Each number is 128 + 24 x the weight over its row's rms, rounded and kept within 0 to 255. Layers, rows and columns count from 0. The size above them is the row's rms in percent of the matrix's.

# layer 7 attention query, 320x320, rms 0.0675, rows 149-159, columns 0-63
size [ 93 101 104 116 128 118 114 102 114 117 111]
[[120 132 144 107 119 129 155 126 115 156 122 147  75 170 139 103 148 127 152 137 120 135  87 118  94 139 112 123 142 145 115 116 104 156 110 167 110 132 140 153  80 118 126 154 147 147 133  65 137 110 120 116  77 112 131 153 155 166 140 148 134 144 103 138]
 [152 118 150 113 146 120 134 164  91 168 146  99 140 135 150 141 139 113 107 151  92 136 149 139 112  98 145 140 102 150 177 113 151 141 151  81 125 141 135 133  96 159 114 112 133 154  79 152 130 110 113 158 108 129 128 140 174 112 153 111  96 169 108 107]
 [146 170 145 130 106 109 108 110 112 133 106 127 145 162 131 119  86 145  96 168  94 113 134  83 104  92 169 132 116  99  94 125 138 135 170 154  99 114 108 149 138 132  96 132 131 137  69 145 119  92 138 136 107 190 127 124 116 136 106 132 170 137 168 188]
 [173 123 163 139 170 106 127 115 153 141 157  68 131 152 143 161 152 157 180 103 127 141 121 153 130 185 113 121 116 121 133 138  83 124 140 136 144 156 110 160 128 150 190 123 144 146  79 128 163 137 127 107  75  96 146 115 139 161 154 124 159 135  84 125]
 [118 144 154 125 187 107 100 137 145 134 139 124 129 135 126 109 111 117  97 123 152 129 184 130 102 136 140 142 175 119 109 128 156  69 141 104 108  87 140 148 151  92 128 133  85 124 113 145 106 144 108 129  96 133 156 113 116 150 158 150 163 138 142 185]
 [112 146 127 162 126 145 128 130 105 138 124 122 113 169  98 115 112 143 174 108 146 121  91 191  87 183 106 124 105 129 133 112 184 123 115 159 151 133 115 141 121  80 136 159 150 111 167 109 128 112 146  99 166 132 142 151 117 134  96 159 108 102 133 143]
 [133 147 128 130 140 111 134 140 144 170 148 137 119 151 154 154 130 142 118 160 105 112 134 114 141 121  94 110 120 143  93 152  98 185 160 140 123 107 135 181 152 118 139  90 107 128  83 173 136 120  65  89  62  94 118 126 147 152 141 128 141 179 110 134]
 [120 139 111 160 160 134 141 145 129  81 145 129 153 107 134 111  91 114 100 138 156 120 156 157 146 140 118 152 109 109 116 101 123 126  92 120 109 151 119 108 150 177 129 124 105  88 163 112 104 171 153 148 181 106 127 127 147 123 144  99 149 112 128 119]
 [ 98 145 173  74 110 141 159 113  85 145 129 136 113 138 138 104 119 148 150 153 128 117  72 110 100 127 118 153 121 131 122 102 133 156 101 175 116 114 159  64  98 101 111 136 124 141 125  95  92 137 145  77 172 137  97 159 110 105  58 140  94 117 155  99]
 [132 129 122 105 112 155 140 146 124  83 107 121 144 169  85 104  75 121 125 118 123 116 122 119 141 114 139 134 135 152 147 160 135 110 113 133 137 124 185  69 103 136 109 175 122 127 119 122  94 130 167 123 161 162 104 132 113 124  89 132 110  89 184 131]
 [131 128 152 102 155 133 143 122 150 106 133 126 108 143  75 103 109 131 111 168 145 116 142 127 165  91 128 122 194 102 114 130 153 120 132  94 124  79 156  63 123  96 126 128  78 134 129 167  80 157 151 120 205 133 103 101 128 106 115  98 159 127 132 141]]
# layer 7 attention key, 320x320, rms 0.053, rows 149-159, columns 0-63
size [114 117 128  99 106 110  99 119  97  98 120]
[[116  99 135 159 153 138 132 114 132 144 130  81 131 105 111 150 164 119 118 118 106 155 113 119 138 164 132 159 161 147 130 127 102 171 140 131 111 143 126 140 152 129 150 114 124 135  95 145 121 144  84  98 124  95 130 139 153 128 161 130 131 121 116  90]
 [161 173 125 200  99 102 114 132 127 151 156 106 151 103 155 142 142 160 142 109 115 119 110 146 121 117 104 105 134 134 120  88  94  92 160 138 122 148  77 133 143 132 127  95 104 138 127 131 131  78 134  91  67 118 180 114 140 147 122 151 122 163 135 126]
 [126 111 109  79 149 114 129 143 138 127 174 144 116 148 143 149 113 127 110 117 135 114 151  88 112 138 127  87 124 135 126 124 163  74 146 115 152 120 124  66 153 115  64 139 101 154 146 138 119 115  99 131 117 170 122 144 123 144 109 142 120 139 145 140]
 [114 106 137 115 127 130 153 125 114 127 119 158 119 120 130 167 148 152 129 138 128  86 130 138 131  97 106 117 136 128 135 136 122 138  79 134 138 110 138 146 101 144 121 120 145 147 127 134 133 130 103 150 140 112 137 146 149 162 142 130  98 121 125 120]
 [145 123 137 127 131 119 148 111 121 103 134 111 129 120 154 151 131 163 126 164 138  78 162 124 132 112 126 136  93  99 138 128 145  95  99 115 136 111 137 104 115 129 167 133 129 138 128 142 144  90  97 131 149 132 141 134  99 108 130 151 149 112 127  89]
 [127 139 150 132 128 149 103 125 131 142 128 143 124 117 109  92 105  69 103 115 136 175 127 110 116 131 122 103 111 130 131 139 133 178 126 140  89 161 123 115 143 114 119 170 124 103 141 117 109 160 129 115 143 122  99 125 123 126 147  89 131 127 105 145]
 [120  78 134 108 130 114 152 125 112 127 132  92 131 127 130 132 150 157 132 147 143  77 130 149 107 121 135 115 139 125 132 119 114 100  92 158 120 115 163 116 138 134 135 110 123 152 127  94 133 116  97 127 146 133 145 158 142 130 120 132 103 108 151 118]
 [163 143 109 156  98 144 107 134 145 121 146 111 122 130 132 138 142 145 154 113 109 130 119 142 124 136 162 118 108 116 130 127 129 145 151 111 127 111 103 118 122 112 179 109 163 146 127 119 132 136 127 144 130 126 164  99 135 135 142 123 123 101 109 122]
 [117 150 113 115 152 128  73 150 151 137 128 136 122 138 105 125 111  91 105  92 146 166 127 112 132 154 122 112 157 153 110 145 140 106 155 118 129 119 123 142 177 130 113 152 100 112 106 123 142 150 136 113 143 131  93 134 131 130 104 136 126 145 133 137]
 [106 148 114 118 150 117 117 142 133 121 122 138 131 138 135 105 102  96 119 121 143 175 134 107 126 130 146 122 131 128 114 133 144 131 168  93 128 106 116 111 155 119 131 131 104 113 111 157 137 160 149 124 129 150  85 101 102 105 121 119 123 151 155 158]
 [139 133 101 121 132  94 116 135 127 125 140 135 124 135 132 134 109 118 141 134 136 116 133 137 126 124 145 153 120 114 116 146 127  97 135 105 136 101 136 141 136  85 121 119 137 122 108 110 147 132 155 111 153 187  90 138  93  90  96 123 156 132 158 106]]
# layer 7 attention value, 320x320, rms 0.0456, rows 128-141, columns 0-63
size [ 99 102 112 106 101 109 108  94 102 108  92  95 100 106]
[[125 144 131 114 129 190 138 137  96 147  94 143 141 100 120 134 133 136 116  78 101 129 115 145 100 120 111 132 145 134 150  89 141  77 137 109 179 115 168 108 139 144 155 133 134 147 113 125 152 112 133 108 112 133 138 141 153 149 168 133 101 140 137 114]
 [131 175 123 147 112 130 121 130 155 139 163 103 135 148 141 138 161 128 149 139 126 130 101 136 143 170 111 169  93 135  98 158 127 162 130 119  73 102 157 139 151 110  88 145 157 122 153  98 163 148 129 157 149 157 117 124 141  98 120 126 132 145 141 123]
 [134 141 138 133 170 147 102 100 125 131 137 145  75 152 105 126  96 115 126 209  91  96 126 145 112 121 127 172 142 135 138 118 164 155 151  81 135 108 148 156 123 153 148 155 102 126 131 143 113 137 108 153 134 127 119 117 172 128 140 120 116 126 116 145]
 [150 157  99 145 110 165 143 117 145 151 156 139 106  98 123 139 180  95 116 136 127 108 112 134 127 101  59 144 138 104 130 128 139 114 139 109 166 131 123 171 166 135 112 132  85 118  76 102 145 126 199 172 111 113 142 142 150  86  83 134 172 126 135 122]
 [133 119  83 173 160  87 114  96 100 167 153 161 133 143 153 110 103 160 131 151 123 134 109  90 127 160 148 170  98 114 107  86 126 137 119 117  93 122 145  84  85 157 119 107 123 142 128  93 168 135 106 109 145 109 128 123 132  95 105 151 111 148 136 142]
 [155 123 128 177 130  94 135  83 106 100 103 177 173 130 129  95 164 152 176 178 153 130 147 125 108  51 141 136 158 133 158  81 119 128 137 126 154 151 158 122 147 142 110 130 128 129 139 100 107  71 150 129 149 116 162 120 142 146 136 101 131 115 123 148]
 [163 158 174 129 121 111 116 118 184 124  90 116 160 135 111 136  95 143 145 109 118 122 122 142 141 157  99 115 141 143 168  55 115 118 123 147 162 152 130 125 134 100 148  87  97 133 131 106 125 132  93 122 109 114 138 132 128  88 118 157 129 143  93 157]
 [108 119 114 116 146 131 120 167 126 157 141 142 144 109 106 165 116 132 150 158 136 124 157  87 127 128 117 131 145 132 113 119 154  87 115 118 119 142 153 143 139 136 176  96 117 112  91  89 142  88 138  95 126 122 110 140 148 172 132 177 144 146 139 118]
 [148 142 110 180 160 158  75 122 170 105 127 122 122 129  93 147 146 116 193 170 114 124 107 121 120 164  79 141  97 146 156 114 152 130 143 157  98 115 131 168 173 166 152 120  92 107 103 170 139 146 102  97 148 141 147 116 107 131 139 123 123 128 150 142]
 [134 118 140 139 140 126 123 128 115 115 141 141 100 128  83 132 153 114 178 128 128  96 118 113 111 117 149 203  99 132 174 130 124 148 134 202 101 121 114 128 129 108 123 125 118 147 101 112 115 140 164  99 145  96  95 131 110 102  98 174 127 155 174  89]
 [166 118  96 137 137 127 110 124 124 151 103 132 108 103 133 124 120 129 113 134 162 120 103 116 152 116  90 145 137 121  99 118 139 138 130 124 140 113  78 117 109 107 116 138  97  84 108 130 210 140 137 115 126 133 125 137 111  86 154 128 148 173 127 111]
 [109 116 121 124 124 158 100 121  65 139 126  97 109 120 127 128 124 117 138  87 132 150 137 123 109 146 150 127  80 161 131 152 137 136 147 116 116 119 157 204 127  88 102 130 178 141 139 153 130 141 135 143 154 129 120 148 150 111 115 152 146  98 150 147]
 [146 160 174 162 150 126 129 145 140 105 119 115 164 125 114 113 115 138 156 149 108 148 129 156 113 103 153 121 116 150 109 120 101 120 131 149 138 145 119 175 137 144  91  68 149 114 140 169 128 126 146 214 127 139 158 121 177 124 141 103 136 107 108 137]
 [138 134 114 139 135 149 101 119 152 102 133 100 198 114 107 102 140 119 142 158 145 120 163 115 119 107 108 135 131 166 126 145 136 131 108 123 120 177 154 128 125 150 117 111 111  96 106 120 131 113 150 111  62 135 126 110 134 171 117  99 138 132 162 179]]
# layer 7 attention output (transposed), 320x320, rms 0.0428, rows 128-140, columns 0-63
size [ 97  99 106 105 102 113 110  86  99 101  95  93 105]
[[150 119  92 126 143  97 140 117 143 110 157 123 132 132 133 107 113 127 164 112  96 130 130 151 152 142 168 115 154 117 104 117 135 162 132 196 119  95 114 152 114  74  92 153 159 154 161  93 128 174 125 111 120  90 164 131 153 133 144 127 156  88 130 146]
 [143 113 114 111 173 107 136 132  86 147  96 110  85 113 121 122 158 127 118 121 166 110 167  82  74  79 127 109 146 120 157 125 128 104 166 157 154 134 121 110 138 131 131  93  97 102 100 130 120 138 150  90 148 104 132 135  91 125 115 151 122 125 110  91]
 [150 105 114 119 110 115 139 126 132 132  86  98 106 139 124 105 120 125  99 102 145 158 140 106 173 123 128 116 144 134 126  95 156 142 167 134 129 150 129  77 104 123 140 107  91 114 125 150 100 143 123 119 151  96 136 139 141 114 144  97 145 109 139 111]
 [167  94 162 179 165 141 146 116 124 141 117 138 157 145 132  84  75 121 157 111 146 129 127 104 109 131 137  83 125 102 123 130 123  96 121 196 116 119  90 153 127 166 111  97 180  76 134 120 100 133  96  79 126 130  84 144 134 113 122 118 112 133 107 130]
 [172 126  82  98 109 134 117 136 114 135  75 135 127 131 147 139 170 100 109  82 133 112 169 149 138 172 141 123 136 140 143  87 141 124 133 162 138 125 151  90 107 119 138 135 126 128 138 154 112 118 141 162 160 115 156 150 101 112 127 132 148 145 158 172]
 [ 97 131 136 127 111 146 133 152 198 121  90 150 131 134 150 104  69 151 128  76 143 163 100 151 147 140 114 126 107 119 119 134 161 128 110 121 116 140  99 126 150 123 182 130 125 153 107  96 119 141  96 102 162 109  99 144 130 123 106 154  85 150  85 129]
 [ 71 132  79 111 130 137 140 166 120 137 123 142 147 126 132 134 159 185 114 161 144 134 129 138  96  85 143 125 105 130  92 131 131 130 115 123 127 126 129 133 130 145  85 167 144 181 134 123 128 143 103 142 168 131 106 114 123 137 153 110 127 123 127 116]
 [139 142 117 143 130 117 144 113 119 112  89 143 152 137 114 119 173 104 134 125 119 139 102 164 111 105 159 146 150 137 119 166 135 151 202 135 122 120 125 129 118 122  75 154 132 131 125 147 139  90 140 122 151 133 147 132 111 137 151 108 119 112 155 172]
 [ 62 162 154  74 134 131 155 122 134 128  84 163 134 119 165 134 103 129  88  94 131 130 123 117 162  91 140  72 147 149 121 146 154  91 134 134 135 112 153 117  97  92 129  95 100 122 140 108 100 127 118 135 158 139 147 138 131 100 143 108 169 110  70 149]
 [132 101 111 127 156 130 150 119 108 119 115 132 138 111 166  78 120 115 123 108 153 116 132 115 149 173 139 116 131 164 140 117 151  90 112 142 141 156 131 103 102 126  81 121 166 135 176 141 168 164 151 122 144 159 149 134 115 102 170 121 102 187  96 139]
 [ 72 150 132 120 161 152 126 123 120 152 152  99  99 130 146 116 168 135 112 128 145 143 145 102 111 153 113 103 113 148 161 112 111  86 125 106 158  91 130 121 121 176 129 101 186 159 130 165  98 157 148 121 147 114 150 122 133 116 103 144 133 132 128 118]
 [140 171 148  63 111 105 111 122 135 102 151 158 161 108 146 142 134 116 136 113  99 126 137 146  87 155 125 114 167 128 167 122  94 119 112 121 172 123 158 103 132 116 171 148 115 119 113 129 145  76 133 146 140 144 145 130 100  96 145 123 157 116 122 125]
 [154 126 104 151 162 131 117 149  99 129  86 141 172 107 111  93  91 138 124 125 136 144 118 133 151 104 132 103 104 100 127 131 128 128 133 152 121 120 113 114 160 130 127 106 117 116 123 113 142 104 120  89 160 110 109 115  90 126 118 118 139 118 189 143]]